Weights of a small transformer language model.
Architecture: learned positions, biases, tied embeddings.
Training: a variant of SOAP for these matrices, 299M tokens.
Each number is 50 + 10 x the weight over its row's rms, rounded and kept within 0 to 99. Layers, rows and columns count from 0. The size before them is the row's rms in percent of the matrix's.

# layer 4 attention value, 128x128, rms 0.056, rows 105-127, columns 0-127
102:37 60 55 59 37 40 49 47 67 53 59 59 55 47 51 53 63 37 43 56 59 47 54 46 43 47 49 55 32 35 58 53 47 46 66 53 44 38 54 45 41 44 66 60 36 67 62 58 41 44 45 61 40 61 42 72 51 34 39 50 53 45 37 60 57 47 59 57 56 44 59 49 60 63 41 72 45 61 34 34 48 64 66 43 50 40 44 61 47 45 37 55 38 42 61 43 59 47 35 53 35 34 54 68 58 35 48 54 38 36 54 50 59 53 59 69 59 40 64 49 32 55 50 35 49 70 40 43
109:44 50 53 31 55 58 44 58 54 67 32 60 36 42 33 52 53 52 54 28 54 64 53 38 27 51 66 53 39 63 43 44 49 56 51 48 71 52 46 46 48 61 50 54 50 47 71 37 60 45 54 47 42 56 64 30 41 64 58 41 51 43 54 26 51 48 34 40 55 48 41 35 37 50 65 54 31 58 44 40 35 56 50 62 54 54 49 49 58 49 44 50 63 47 39 40 47 52 38 51 46 42 60 59 47 40 60 63 51 68 58 41 38 60 43 32 45 72 67 48 50 47 56 44 64 52 55 60
084:56 47 45 55 59 48 32 42 46 60 48 47 58 56 57 43 48 54 36 54 45 62 35 68 49 50 57 56 49 38 69 41 52 47 43 41 56 46 58 55 45 44 65 49 46 48 56 54 48 37 58 39 54 37 73 43 41 61 47 54 46 54 49 59 59 41 46 64 38 27 64 45 56 43 36 47 60 54 73 59 43 38 39 70 27 69 56 59 51 44 51 55 53 59 62 48 56 40 43 43 54 51 48 55 50 33 51 33 44 49 50 59 77 48 36 29 36 66 24 56 41 52 47 48 53 45 41 65
106:67 55 41 43 45 56 47 29 50 45 43 57 38 56 44 21 41 45 41 50 68 46 43 47 44 72 57 40 52 48 41 42 50 60 42 40 47 47 51 38 35 27 56 25 57 55 68 42 33 41 43 40 43 47 57 36 54 53 56 36 40 49 54 51 54 43 53 45 49 43 47 32 46 54 66 40 62 49 67 38 52 56 67 41 61 36 40 56 50 64 68 45 58 50 47 41 42 57 34 49 40 47 50 53 51 64 48 34 51 28 33 50 48 38 54 58 53 49 56 59 52 57 60 53 60 65 48 35
101:37 43 48 55 39 60 47 51 59 50 40 54 48 53 59 55 53 66 51 60 61 52 38 47 43 43 37 60 57 47 60 52 66 78 48 57 67 36 66 55 57 61 46 47 49 51 49 53 60 51 57 66 41 29 55 58 57 64 58 69 49 60 55 42 64 46 50 46 48 40 59 66 52 50 54 43 73 70 46 66 47 52 65 62 61 47 64 48 54 51 62 52 49 48 57 46 61 50 60 51 39 58 46 67 51 34 56 48 66 52 59 38 49 46 49 32 40 57 24 39 60 35 51 32 44 61 38 65
119:61 46 52 29 67 42 45 40 50 58 44 56 45 54 28 41 54 42 40 41 39 60 65 49 52 51 49 27 43 46 43 47 36 31 35 55 50 56 45 56 56 42 59 39 54 42 41 68 41 52 58 45 47 59 42 38 34 38 57 33 51 30 49 44 50 44 41 61 61 53 47 43 52 49 34 51 47 31 48 44 50 61 45 47 58 57 47 54 43 48 44 57 58 36 34 63 48 62 29 60 58 38 56 44 72 60 47 56 39 68 51 39 43 59 47 67 57 59 60 52 44 75 39 54 59 46 40 36
109:45 38 43 49 32 42 54 54 35 52 41 50 40 44 56 31 59 40 52 37 47 37 55 36 56 51 48 66 51 78 57 60 46 38 58 50 67 66 36 61 45 51 56 29 51 40 46 52 53 47 47 43 52 74 46 41 59 53 41 49 35 35 56 46 56 59 55 55 58 54 51 61 41 39 42 51 28 39 46 50 49 45 51 44 69 49 65 45 52 42 44 48 31 42 51 62 51 32 45 69 45 41 56 48 33 57 45 73 41 53 46 54 38 59 41 49 72 52 43 65 56 46 42 42 53 61 34 63
106:42 30 51 48 34 61 47 38 47 61 56 59 68 47 53 55 50 47 65 41 51 62 21 41 53 58 37 40 44 62 54 45 49 35 58 50 56 60 49 58 36 57 65 54 42 49 42 40 65 48 40 60 37 59 42 62 46 30 45 50 62 46 56 46 49 53 48 52 29 54 28 59 43 41 57 59 40 55 45 56 61 58 55 52 33 55 44 41 40 36 51 51 36 42 51 48 51 52 48 51 29 33 48 57 42 36 31 53 41 47 48 58 41 30 51 74 45 55 76 58 56 46 52 52 57 62 57 57
097:51 67 40 50 66 52 55 56 75 38 51 46 43 51 46 45 43 62 54 65 40 66 38 62 67 36 42 58 63 50 51 56 54 56 44 56 30 31 61 65 63 59 40 58 51 42 56 49 43 58 44 40 49 46 58 35 50 55 53 56 60 52 52 60 43 61 58 39 49 38 58 60 50 48 46 53 67 44 54 55 64 50 49 42 42 60 59 37 40 57 57 43 47 52 50 37 36 34 48 62 73 69 48 38 43 59 37 30 53 67 63 54 57 54 53 66 39 44 52 49 58 43 52 75 43 30 54 43
105:58 20 63 43 56 63 38 62 43 55 37 53 36 32 62 47 53 37 43 50 52 63 56 59 48 34 53 56 43 37 36 76 50 44 40 44 54 53 63 53 55 21 37 38 59 54 54 56 44 73 41 40 61 38 58 51 40 49 50 42 48 41 55 39 48 52 33 46 61 59 59 76 46 36 53 54 47 51 45 60 42 46 45 46 60 42 56 52 54 49 61 50 51 43 44 55 49 43 47 42 47 42 44 46 38 37 41 54 38 68 51 38 39 44 51 31 53 48 39 57 74 43 54 42 52 50 67 46
091:38 53 36 37 43 54 26 47 60 54 65 58 47 40 53 52 57 52 33 58 42 54 56 51 39 38 52 59 50 40 63 68 60 56 53 42 50 31 59 51 46 49 45 52 50 65 37 59 43 46 50 52 45 32 69 37 41 44 46 64 53 66 33 41 58 43 51 39 38 51 49 48 58 43 45 60 46 64 52 48 28 43 56 40 58 46 74 34 42 59 55 61 63 52 74 65 45 64 38 47 50 55 48 54 59 50 59 58 77 52 63 52 69 47 51 41 51 45 55 50 41 36 52 39 39 50 66 50
103:74 70 38 40 52 53 52 43 47 70 54 41 39 63 45 51 37 74 28 54 49 53 53 46 56 48 66 49 37 58 35 41 40 73 43 40 35 42 36 47 43 43 47 52 62 46 51 50 46 50 40 60 59 47 83 54 44 58 45 42 49 40 42 58 52 61 59 53 44 56 40 33 56 57 48 45 67 41 56 54 56 57 51 59 55 49 31 60 44 59 57 56 59 57 66 49 39 54 60 34 50 63 51 52 42 57 45 30 60 40 43 45 41 47 45 48 46 49 54 46 36 41 51 70 39 33 46 46
105:52 75 55 51 59 43 65 45 44 57 47 32 62 59 54 54 55 47 34 48 38 39 46 54 57 34 36 46 39 50 59 37 54 50 52 44 45 66 52 52 44 44 65 56 65 55 71 26 56 41 56 56 53 55 49 65 29 54 37 45 71 45 51 57 53 60 53 43 60 41 48 57 58 51 52 44 46 66 30 53 40 47 51 54 50 52 29 53 66 71 44 63 47 44 40 37 45 49 56 41 63 61 48 41 38 51 46 36 52 59 43 54 54 75 36 50 45 52 57 62 34 59 36 57 33 53 53 59
103:52 41 64 55 37 47 43 32 58 43 57 39 62 60 55 48 43 51 66 45 43 52 30 37 50 86 38 57 66 39 55 40 55 43 52 35 54 52 59 43 27 35 66 71 48 44 48 45 42 41 49 45 42 58 35 61 37 44 55 59 47 52 55 55 52 52 37 43 47 57 46 40 58 63 50 45 59 49 56 59 31 48 43 53 47 64 59 70 57 57 61 48 49 44 54 29 41 57 55 53 48 52 39 39 51 51 68 59 49 51 75 40 46 49 54 50 46 65 38 51 53 41 36 48 51 32 37 54
082:52 57 44 47 46 36 41 41 53 44 45 56 73 67 58 31 54 48 53 51 53 64 58 47 57 68 37 63 46 47 64 38 39 55 50 33 55 39 53 55 41 44 39 61 43 46 34 42 38 37 57 42 39 50 47 42 49 61 48 37 25 45 39 50 54 45 53 52 62 45 50 29 41 58 57 38 50 42 67 37 68 37 59 56 37 62 52 64 54 55 65 63 38 54 68 51 51 49 44 37 56 43 53 47 48 35 59 56 23 32 38 45 49 49 49 51 43 51 54 60 49 49 44 59 46 32 37 28
096:52 39 51 47 54 48 40 37 74 52 55 64 41 48 40 64 48 59 52 30 58 64 32 48 64 62 45 37 52 60 55 55 45 56 43 50 39 71 54 39 44 61 36 60 59 35 56 44 60 72 39 62 48 58 77 52 54 53 69 56 52 29 54 58 45 58 53 45 55 50 49 45 35 46 53 52 62 48 59 50 64 60 33 51 46 44 50 47 53 48 61 50 48 43 35 60 45 49 66 39 51 58 51 46 55 46 53 60 52 65 50 53 36 39 58 74 42 50 66 43 46 34 38 75 56 45 62 53
118:58 57 48 34 52 66 52 58 56 55 48 23 48 44 42 38 58 54 38 50 45 53 47 51 62 31 52 51 56 43 52 58 53 41 50 68 41 46 46 69 59 40 40 46 66 53 49 55 39 63 41 47 53 62 53 35 45 54 49 36 50 52 45 30 48 50 63 47 38 64 52 51 62 41 26 38 41 43 48 37 29 42 46 49 56 37 65 24 53 72 44 48 59 47 36 53 51 64 48 66 65 39 50 28 59 59 49 61 51 55 52 58 55 59 37 44 42 59 39 52 40 52 52 31 59 51 36 47
107:41 35 53 51 55 68 53 52 60 68 33 53 47 58 49 53 46 50 70 48 46 56 45 35 46 57 52 44 56 62 60 55 48 52 38 47 52 48 37 53 62 48 66 57 51 57 46 58 56 48 59 57 44 45 47 43 51 47 54 55 49 43 40 31 48 50 36 46 46 32 47 37 52 44 59 43 72 49 39 50 43 79 66 59 50 49 54 61 54 42 59 57 67 38 51 47 42 47 42 69 39 36 40 77 61 32 52 43 59 54 46 35 50 47 63 57 47 62 31 27 37 20 50 47 49 53 59 58
114:51 41 43 49 56 58 59 40 51 47 53 62 62 42 53 43 57 50 69 49 62 52 57 51 43 56 77 51 43 51 41 50 69 47 41 54 45 55 44 41 53 71 71 38 27 49 50 50 49 47 48 41 55 42 48 38 60 41 48 60 40 50 61 46 43 44 30 46 50 38 44 46 36 45 47 57 53 37 54 40 61 50 67 34 44 61 44 54 46 32 44 39 46 44 45 50 57 46 39 45 48 48 43 73 50 43 38 31 44 33 48 37 43 36 35 61 45 36 59 50 21 49 57 66 51 79 52 53
106:61 58 56 45 47 47 47 53 47 57 42 57 58 42 49 48 68 53 60 35 47 53 46 52 52 67 52 56 42 49 46 63 55 43 45 47 52 41 52 44 39 54 64 63 36 53 48 40 58 49 50 41 39 68 52 59 43 49 60 48 50 60 67 51 62 38 28 38 39 51 42 38 32 56 59 55 37 51 53 57 48 27 43 43 35 48 38 60 63 46 51 43 53 69 32 52 56 70 33 27 28 43 69 40 41 59 53 65 34 45 46 52 53 56 46 50 41 55 70 76 40 52 46 45 43 56 40 48
101:37 66 34 36 36 39 48 38 57 60 59 51 66 67 44 50 51 50 42 48 44 52 57 35 45 45 36 49 47 46 70 47 42 40 66 40 43 42 44 60 46 66 49 60 32 46 41 61 46 34 56 67 59 50 52 49 23 34 52 62 54 54 48 46 56 60 45 54 63 36 50 50 62 36 35 68 57 50 47 47 52 48 62 67 54 70 44 51 45 40 50 47 47 54 35 46 46 40 42 35 48 45 55 59 35 67 46 66 56 46 54 48 51 63 51 64 35 51 34 40 53 53 35 59 47 31 33 52
109:41 60 48 54 44 62 50 47 64 57 36 41 62 61 47 75 52 40 35 50 56 51 59 42 51 46 66 44 48 63 57 58 36 51 40 54 55 59 55 49 59 66 48 64 53 45 52 59 61 59 43 46 59 58 60 44 52 53 48 48 71 67 52 50 50 49 31 69 42 58 52 42 39 39 56 52 50 63 38 43 48 53 61 69 37 28 37 71 52 49 43 61 71 42 50 56 56 60 61 40 56 25 49 44 66 52 55 41 48 33 43 34 70 55 51 45 54 56 48 41 33 47 41 68 60 47 49 48
119:64 39 66 56 55 48 48 58 60 37 37 61 34 43 50 67 58 56 55 33 52 44 46 45 52 55 67 46 49 54 27 52 57 57 44 58 52 59 59 37 57 49 47 51 63 57 66 54 61 61 41 50 64 54 65 55 48 52 49 57 43 54 57 47 39 54 35 39 57 59 53 54 37 58 58 39 52 52 68 60 54 30 39 60 49 31 46 48 59 48 44 32 44 61 30 44 70 46 51 39 37 54 52 49 42 38 60 69 47 53 39 53 39 44 47 27 38 42 34 29 48 41 67 45 58 51 54 65
# layer 4 attention output (transposed), 128x128, rms 0.0696, rows 105-127, columns 0-127
097:70 60 35 43 53 46 64 64 15 54 39 35 46 55 55 59 36 46 52 50 27 47 48 57 56 41 61 63 65 53 50 58 64 60 32 30 47 53 47 41 54 55 37 49 51 43 56 50 65 41 61 53 50 38 55 27 40 66 54 57 43 56 55 60 42 48 42 52 43 46 43 49 50 50 67 29 39 47 53 39 42 47 50 69 55 39 56 53 55 53 58 52 58 58 34 55 38 48 57 56 41 45 55 35 40 53 56 34 47 35 54 52 67 47 37 29 54 50 50 45 48 44 37 58 62 39 55 42
111:56 52 53 59 45 44 42 49 58 38 84 54 59 51 77 44 56 63 51 62 42 47 45 47 50 49 42 42 52 43 54 41 61 47 34 54 43 39 52 52 39 57 37 48 43 45 23 56 34 64 48 48 45 36 48 64 56 32 47 54 32 72 53 59 38 38 53 59 35 30 50 38 50 57 44 37 70 61 49 43 71 43 49 59 50 59 60 60 50 50 35 39 42 47 36 59 52 66 55 34 46 69 52 52 46 54 53 44 56 49 53 43 39 43 53 60 48 49 47 37 53 40 48 39 43 45 65 46
091:56 36 32 42 34 49 69 64 58 44 37 60 44 46 54 55 44 53 43 34 64 29 44 45 47 36 53 52 57 63 52 62 60 34 56 51 35 65 44 48 73 51 39 47 55 49 57 60 58 44 49 54 44 39 38 52 63 39 50 66 48 46 62 57 50 52 57 58 49 59 32 55 52 47 51 50 51 25 53 77 48 47 49 47 70 45 53 57 59 49 38 24 40 41 49 41 55 48 67 51 44 53 59 66 21 56 42 52 46 55 50 61 52 61 53 66 44 37 54 55 53 51 46 62 47 61 48 60
105:29 54 48 57 39 50 44 63 54 44 64 34 52 41 63 70 59 42 35 45 44 49 65 72 43 49 42 64 52 36 47 46 76 49 57 51 56 53 42 47 57 68 58 72 53 36 41 53 60 55 61 59 67 63 63 73 50 62 51 64 53 54 50 47 52 44 44 45 56 65 50 47 49 42 53 43 53 58 46 50 41 45 44 63 48 42 36 50 39 47 35 62 49 57 36 49 68 68 58 55 57 61 53 56 43 62 56 65 41 47 51 62 51 71 52 34 50 54 42 49 36 50 51 59 40 47 43 27
099:62 52 71 51 61 45 46 59 39 45 54 41 66 64 63 46 43 62 43 40 54 41 49 53 48 38 63 55 45 68 54 42 44 39 39 35 34 51 54 55 42 43 44 59 44 58 59 55 26 38 43 56 55 60 27 42 51 42 51 28 52 49 60 60 44 37 42 50 52 63 46 59 45 55 46 50 50 41 64 51 44 41 41 50 55 67 45 54 52 54 46 58 45 44 44 54 38 65 56 30 64 47 64 60 60 36 46 49 31 64 48 69 42 55 37 66 50 25 54 50 59 55 32 49 48 36 43 34
116:58 38 46 63 42 53 58 55 50 39 65 44 52 47 50 72 46 45 56 64 58 53 36 58 52 59 36 46 40 37 44 49 50 58 59 64 50 48 45 42 50 34 43 48 49 51 49 51 62 57 61 41 51 36 58 64 42 51 43 66 47 63 48 59 55 64 75 46 33 36 49 42 36 52 69 48 50 73 27 61 47 68 45 43 39 49 43 53 44 46 51 46 42 55 44 36 55 52 65 44 38 45 51 39 34 60 52 56 59 33 52 41 46 43 59 34 39 58 43 45 60 35 79 41 30 45 53 48
110:46 52 42 65 44 44 34 63 64 45 49 43 54 53 52 73 54 58 40 55 52 43 40 51 64 47 37 45 33 30 48 42 50 66 43 64 48 28 57 47 49 77 54 48 60 43 52 44 28 59 40 53 50 51 44 47 61 53 47 45 64 68 46 62 38 47 48 55 43 31 64 49 54 70 48 75 67 46 61 63 62 52 47 34 35 45 52 48 39 55 59 58 47 63 62 45 47 52 57 56 56 37 50 55 55 62 37 28 56 44 68 58 56 57 56 52 41 52 55 54 45 40 61 54 43 40 57 59
110:72 68 38 62 49 40 48 56 43 37 42 52 43 52 57 43 62 55 49 68 53 39 69 58 51 46 55 55 50 50 30 63 49 64 37 47 52 36 42 59 42 61 35 42 64 49 48 47 49 50 54 44 56 60 37 33 49 58 62 42 42 49 54 38 37 59 56 54 44 57 60 56 47 47 38 36 45 50 47 44 39 60 51 45 40 27 71 46 52 56 52 52 54 42 60 49 54 34 48 52 48 46 49 45 67 50 60 53 54 34 56 53 30 55 67 46 45 34 20 56 49 49 45 51 26 34 28 44
096:40 41 58 60 47 62 65 38 56 65 40 55 38 47 48 45 58 48 51 35 45 48 51 40 43 45 53 63 44 50 35 44 51 47 76 67 69 68 49 47 47 36 53 44 41 41 61 38 56 56 36 38 65 63 55 54 41 53 53 43 55 52 73 37 56 62 47 56 69 77 47 41 49 54 49 57 45 65 68 48 49 43 75 44 64 51 50 61 64 51 62 43 48 32 51 49 43 54 38 50 47 48 47 48 48 32 66 59 60 57 43 43 42 44 57 48 51 67 61 49 63 57 54 43 62 60 31 51
103:47 65 65 49 53 49 43 42 48 50 67 51 55 59 41 63 52 55 44 47 51 59 50 54 67 55 61 41 41 61 71 37 39 59 50 66 53 71 61 56 32 45 52 59 52 34 50 47 32 42 61 59 43 41 40 52 49 46 46 67 54 56 40 39 41 50 77 71 36 36 48 49 73 59 48 54 52 31 57 69 36 63 51 57 51 63 55 46 55 42 43 74 51 55 47 40 43 53 46 52 35 57 58 56 56 53 45 59 46 47 38 53 31 62 46 40 38 58 63 38 53 50 60 53 48 62 44 40
094:48 56 61 27 44 59 73 54 42 48 46 45 72 58 55 51 36 67 60 48 51 50 44 45 45 52 44 60 43 56 55 51 37 53 44 52 51 65 49 55 58 59 49 42 47 38 39 57 43 44 50 51 45 39 37 50 49 67 39 51 41 46 52 53 30 40 56 54 56 70 51 71 47 64 69 41 47 44 58 47 47 42 59 65 49 62 51 51 45 53 38 45 60 40 34 36 60 63 77 41 67 54 49 34 43 49 56 42 41 38 46 46 34 37 25 45 73 38 55 48 61 51 57 57 55 50 36 46
100:43 24 66 43 35 62 53 57 54 42 61 74 50 37 60 36 46 48 40 53 47 48 49 60 41 37 45 61 42 54 57 63 55 35 52 56 55 69 36 55 70 57 70 54 37 60 25 57 64 53 64 31 52 44 33 51 64 51 52 49 49 41 58 26 60 39 42 34 55 55 58 48 48 44 53 35 44 65 65 56 53 54 54 47 38 34 61 55 36 41 45 51 49 43 44 42 48 48 49 59 57 70 57 55 48 49 49 63 52 59 48 56 48 61 43 33 58 42 60 55 50 56 61 54 59 55 48 48
104:48 40 51 46 39 52 67 38 45 57 34 56 35 46 57 46 56 48 31 38 48 56 51 64 50 47 53 46 55 37 50 35 42 44 40 63 39 47 60 47 62 42 42 53 66 47 69 60 50 58 38 50 51 41 47 52 47 32 68 53 38 74 47 49 63 58 42 49 37 55 64 55 47 44 42 68 52 48 71 36 60 36 49 48 40 49 54 62 51 39 54 39 31 47 42 67 39 31 38 72 36 59 52 60 48 67 41 48 45 48 48 47 54 53 61 55 43 36 50 54 66 55 51 33 72 58 52 44
096:59 73 50 54 50 52 55 55 32 57 38 48 42 47 52 47 51 39 32 54 65 54 77 52 47 43 56 45 46 56 48 53 58 62 43 57 28 40 60 51 64 57 32 42 32 44 43 51 57 60 51 53 54 40 73 45 61 42 37 51 55 59 43 58 44 57 51 44 62 58 48 73 44 22 47 53 67 45 48 44 45 62 59 47 55 30 37 36 50 50 66 33 45 50 52 50 33 38 53 32 44 50 49 60 40 67 49 61 46 55 47 44 58 56 56 61 52 34 66 58 56 43 42 46 43 63 57 43
081:36 68 38 51 45 64 59 63 55 55 48 53 43 36 50 63 31 21 49 47 48 42 54 40 48 49 60 61 58 49 49 50 77 58 42 41 37 44 44 46 67 60 52 41 46 45 62 55 50 46 54 49 42 46 52 51 61 71 58 54 74 60 58 52 44 47 41 37 39 46 32 53 53 49 50 41 50 62 37 55 51 49 61 42 72 54 47 51 53 52 50 53 39 54 58 38 39 36 48 48 46 61 69 48 37 65 64 55 49 62 64 59 71 68 47 57 41 46 38 65 39 59 56 51 48 58 54 69
092:59 54 47 52 59 51 69 39 35 54 47 53 45 47 34 21 50 54 50 57 46 45 57 35 47 57 38 49 39 36 35 44 56 55 49 61 59 36 45 54 46 47 54 42 37 51 33 40 32 54 59 34 57 52 30 26 61 40 47 39 50 48 56 39 53 60 50 44 58 56 50 54 37 36 50 29 52 55 52 51 60 56 68 41 55 35 55 59 53 54 40 41 48 49 52 27 54 39 40 67 50 56 47 38 56 45 50 82 48 61 32 51 36 48 54 55 42 57 51 44 48 50 72 57 40 51 41 53
119:30 38 44 68 47 33 49 35 47 39 73 67 66 42 53 62 50 44 58 54 44 56 43 58 41 61 50 52 29 49 43 56 23 42 64 55 54 52 61 59 53 61 50 53 53 31 56 50 42 42 58 51 51 42 49 78 39 58 44 57 41 59 59 63 53 44 58 50 52 46 57 58 49 59 78 74 50 56 61 62 43 44 48 52 49 42 43 57 43 34 43 44 52 51 37 48 48 55 63 37 43 65 54 48 40 46 35 34 40 55 48 39 38 47 53 53 63 51 63 47 50 40 39 38 48 46 54 65
109:62 61 61 39 50 38 40 59 42 33 69 38 51 44 58 49 55 58 42 65 59 34 41 59 41 43 69 47 40 67 46 38 60 32 39 42 54 40 40 56 37 44 30 43 29 55 56 55 39 57 42 54 57 40 48 52 54 34 55 50 35 42 53 47 45 36 41 61 44 58 45 48 42 58 29 49 44 53 38 49 61 42 46 37 34 42 51 46 47 39 59 55 47 50 50 46 51 57 64 36 62 56 77 39 34 29 60 69 46 49 55 48 49 40 38 42 51 30 50 45 55 46 48 49 39 60 43 43
110:65 53 50 55 48 44 60 58 74 39 54 40 33 53 56 61 55 61 48 55 39 37 30 37 56 50 46 55 69 46 63 50 54 49 60 32 57 51 39 51 30 48 54 58 63 52 50 64 57 54 38 54 55 65 57 49 44 56 66 50 35 37 50 38 52 47 39 51 47 49 39 58 45 49 55 38 39 52 43 49 58 46 64 68 56 38 60 48 60 58 65 58 58 54 56 54 59 59 73 46 56 46 61 47 32 44 49 50 58 49 56 49 55 54 61 46 46 57 13 61 46 37 56 68 36 29 42 53
110:42 49 39 58 39 52 57 35 52 48 59 47 44 50 62 41 53 38 39 51 66 55 63 61 63 40 38 49 67 52 60 36 66 59 44 52 47 44 38 43 60 59 41 48 76 32 47 55 27 51 59 40 48 41 59 50 48 44 47 47 36 56 41 46 28 57 40 47 50 44 49 56 46 38 59 33 55 47 48 37 49 60 54 66 50 61 75 40 55 61 39 49 37 39 66 40 48 38 56 60 45 63 43 47 53 53 47 29 55 50 56 45 37 67 54 58 44 64 29 47 50 25 34 49 54 44 56 56
103:71 57 53 47 45 56 64 60 52 45 47 43 48 42 66 50 40 64 42 48 46 53 44 56 42 55 51 62 62 52 36 49 63 46 62 53 50 50 66 41 69 44 61 47 60 47 54 47 58 45 31 36 28 47 27 46 63 62 47 50 46 49 49 52 45 57 64 42 31 57 38 47 37 46 77 37 50 56 59 37 64 67 52 37 40 34 58 43 59 48 59 36 40 38 67 53 49 52 66 42 46 49 45 54 50 49 66 25 52 48 54 49 63 38 65 45 64 42 51 54 50 55 45 34 50 69 57 55
107:46 57 42 53 47 53 56 42 47 52 75 36 51 46 56 35 62 45 59 56 40 36 43 64 45 57 51 44 63 32 47 42 47 44 54 37 36 58 42 62 47 34 36 43 52 56 52 59 51 47 49 36 46 37 49 53 48 45 35 46 43 46 43 50 45 33 60 65 52 20 50 50 50 40 44 52 37 52 47 66 66 52 36 40 59 28 63 41 49 59 34 61 39 59 43 43 56 43 49 57 49 57 37 42 30 39 40 50 27 66 54 53 44 39 54 48 66 56 55 48 36 56 65 41 66 69 45 62
112:38 47 28 45 61 44 37 33 39 51 54 53 53 58 46 34 41 49 51 53 57 56 52 54 48 54 46 49 61 56 66 38 54 35 51 49 53 44 57 55 33 57 49 50 39 66 29 51 34 43 55 60 43 60 53 44 61 34 61 47 31 33 45 50 65 54 53 56 47 31 50 40 63 27 48 42 57 41 40 45 58 56 44 58 57 69 60 53 62 31 39 58 54 57 63 63 61 55 54 42 43 57 57 54 53 34 35 43 44 66 48 42 48 41 46 67 45 66 60 57 41 39 37 64 52 34 60 67
# layer 4 MLP gate, 448x128, rms 0.0824, rows 0-2, columns 0-127
083:53 63 55 55 32 43 69 30 57 53 66 55 46 40 66 43 43 49 47 50 59 63 52 55 57 52 37 57 58 50 64 41 48 48 53 59 48 51 55 45 29 43 46 59 56 41 34 65 37 53 47 49 54 46 38 44 71 35 49 51 35 63 42 41 42 39 67 47 36 50 62 40 56 54 29 38 54 38 44 41 57 61 46 60 40 42 66 46 60 44 37 62 49 58 43 31 37 64 46 55 35 57 44 45 51 54 34 38 35 56 55 52 46 51 58 39 41 33 57 55 30 33 44 60 58 57 63 55
104:39 46 33 55 48 53 46 68 61 50 56 69 59 39 53 52 64 37 39 62 62 47 56 49 26 44 48 35 48 53 53 64 46 44 33 60 48 48 53 42 41 55 54 60 56 49 33 45 50 63 56 40 57 54 66 47 62 48 51 59 37 57 48 60 46 61 46 44 54 42 60 62 70 34 36 42 73 43 38 42 57 47 69 45 55 46 49 40 46 43 37 41 31 38 54 66 44 41 41 49 37 50 47 59 67 59 57 47 50 38 35 44 52 51 73 70 53 55 45 47 63 30 51 48 35 62 50 50
106:47 46 56 45 62 59 40 40 43 44 56 71 62 45 46 34 30 46 59 43 49 65 54 46 39 55 56 54 65 69 58 60 42 40 59 34 69 59 68 45 59 55 43 53 48 29 47 46 46 46 47 34 50 55 39 59 43 67 47 72 53 64 55 42 48 43 50 40 38 54 50 37 50 59 64 58 56 69 66 54 42 43 48 64 42 51 36 48 52 44 52 62 49 45 55 49 26 52 37 41 61 45 54 59 49 57 64 52 38 44 61 45 45 57 35 56 69 67 54 51 65 52 29 40 53 47 32 56
# layer 4 MLP up, 448x128, rms 0.078, rows 0-2, columns 0-127
085:59 53 55 32 41 41 62 61 49 60 49 66 43 67 47 52 45 40 42 50 49 60 54 63 42 56 57 45 44 39 40 47 55 68 43 58 59 30 51 53 28 66 54 54 39 51 66 49 50 58 62 28 41 40 33 58 67 41 45 44 49 54 48 58 68 62 47 53 56 42 51 53 47 37 49 41 47 54 40 57 65 45 54 50 38 55 52 53 60 54 47 43 72 49 47 38 51 24 57 36 48 61 57 40 47 47 64 65 62 25 37 56 51 67 44 35 52 46 33 53 45 49 58 48 60 47 38 68
099:47 38 24 48 62 51 43 41 45 44 63 49 53 45 57 41 72 52 52 45 46 47 59 44 42 60 47 53 53 41 56 40 49 51 25 54 62 45 62 47 46 45 41 57 38 34 41 27 44 52 47 41 63 46 55 59 64 59 66 40 43 54 58 51 48 44 42 50 56 40 53 65 31 42 46 55 33 54 54 60 46 34 52 36 45 44 29 50 47 55 49 63 58 38 40 27 49 65 36 37 43 67 57 67 68 49 50 49 58 52 34 42 60 45 31 47 63 61 50 43 41 37 60 53 38 56 49 36
103:43 41 62 41 63 39 49 62 55 50 58 36 50 48 61 61 48 51 46 36 40 48 57 55 52 66 47 64 42 74 58 40 58 57 43 39 52 52 52 45 42 47 43 46 50 49 48 47 65 51 48 65 42 52 59 50 56 46 45 42 47 38 47 66 72 30 59 49 53 32 45 41 35 58 34 54 35 66 33 50 65 40 31 37 34 71 56 56 45 52 54 58 47 68 53 28 52 44 43 43 34 63 51 56 52 43 41 72 60 57 50 45 53 36 33 45 59 53 31 56 55 44 54 53 39 46 66 46
# layer 4 MLP down (transposed), 448x128, rms 0.0803, rows 0-2, columns 0-127
091:35 53 69 43 56 58 43 68 49 47 46 49 53 47 54 67 56 33 50 50 34 47 41 46 61 34 72 41 46 64 47 62 51 65 59 40 40 53 30 38 52 41 40 67 47 53 62 54 55 60 50 62 45 47 60 79 49 45 51 51 65 68 52 62 53 66 46 55 55 35 45 48 40 48 57 54 42 46 45 57 61 36 36 44 30 60 55 50 60 48 60 54 39 61 63 57 52 42 41 43 51 66 47 57 42 39 60 37 52 48 45 38 35 71 51 50 58 39 55 51 67 51 44 69 49 45 34 48
102:55 49 48 48 60 64 47 59 59 58 52 65 52 61 50 48 62 49 55 41 49 37 53 61 55 45 47 39 56 33 57 46 56 43 36 70 58 25 49 55 66 52 40 49 47 42 55 40 44 60 59 53 52 28 54 55 53 62 45 61 48 54 54 46 56 65 59 48 62 57 60 68 23 47 61 47 37 59 58 60 38 70 45 52 58 73 40 38 55 47 60 49 61 44 60 34 50 64 34 58 77 46 47 46 63 36 61 56 44 55 46 35 58 46 51 56 43 42 28 33 50 43 54 61 39 50 58 51
100:51 53 53 51 65 51 49 50 46 32 46 59 47 48 61 39 63 35 52 48 48 53 37 51 44 65 57 50 69 37 57 65 53 39 57 39 64 46 44 58 57 55 68 48 55 44 42 42 42 46 57 37 50 54 48 55 26 58 47 56 47 48 59 68 33 60 58 35 48 45 45 49 62 33 70 48 31 29 67 49 26 42 52 48 46 34 43 36 56 52 60 41 44 46 47 64 49 53 60 44 62 45 54 33 36 46 54 53 56 64 58 50 44 56 71 32 50 52 51 36 35 43 31 49 33 45 47 48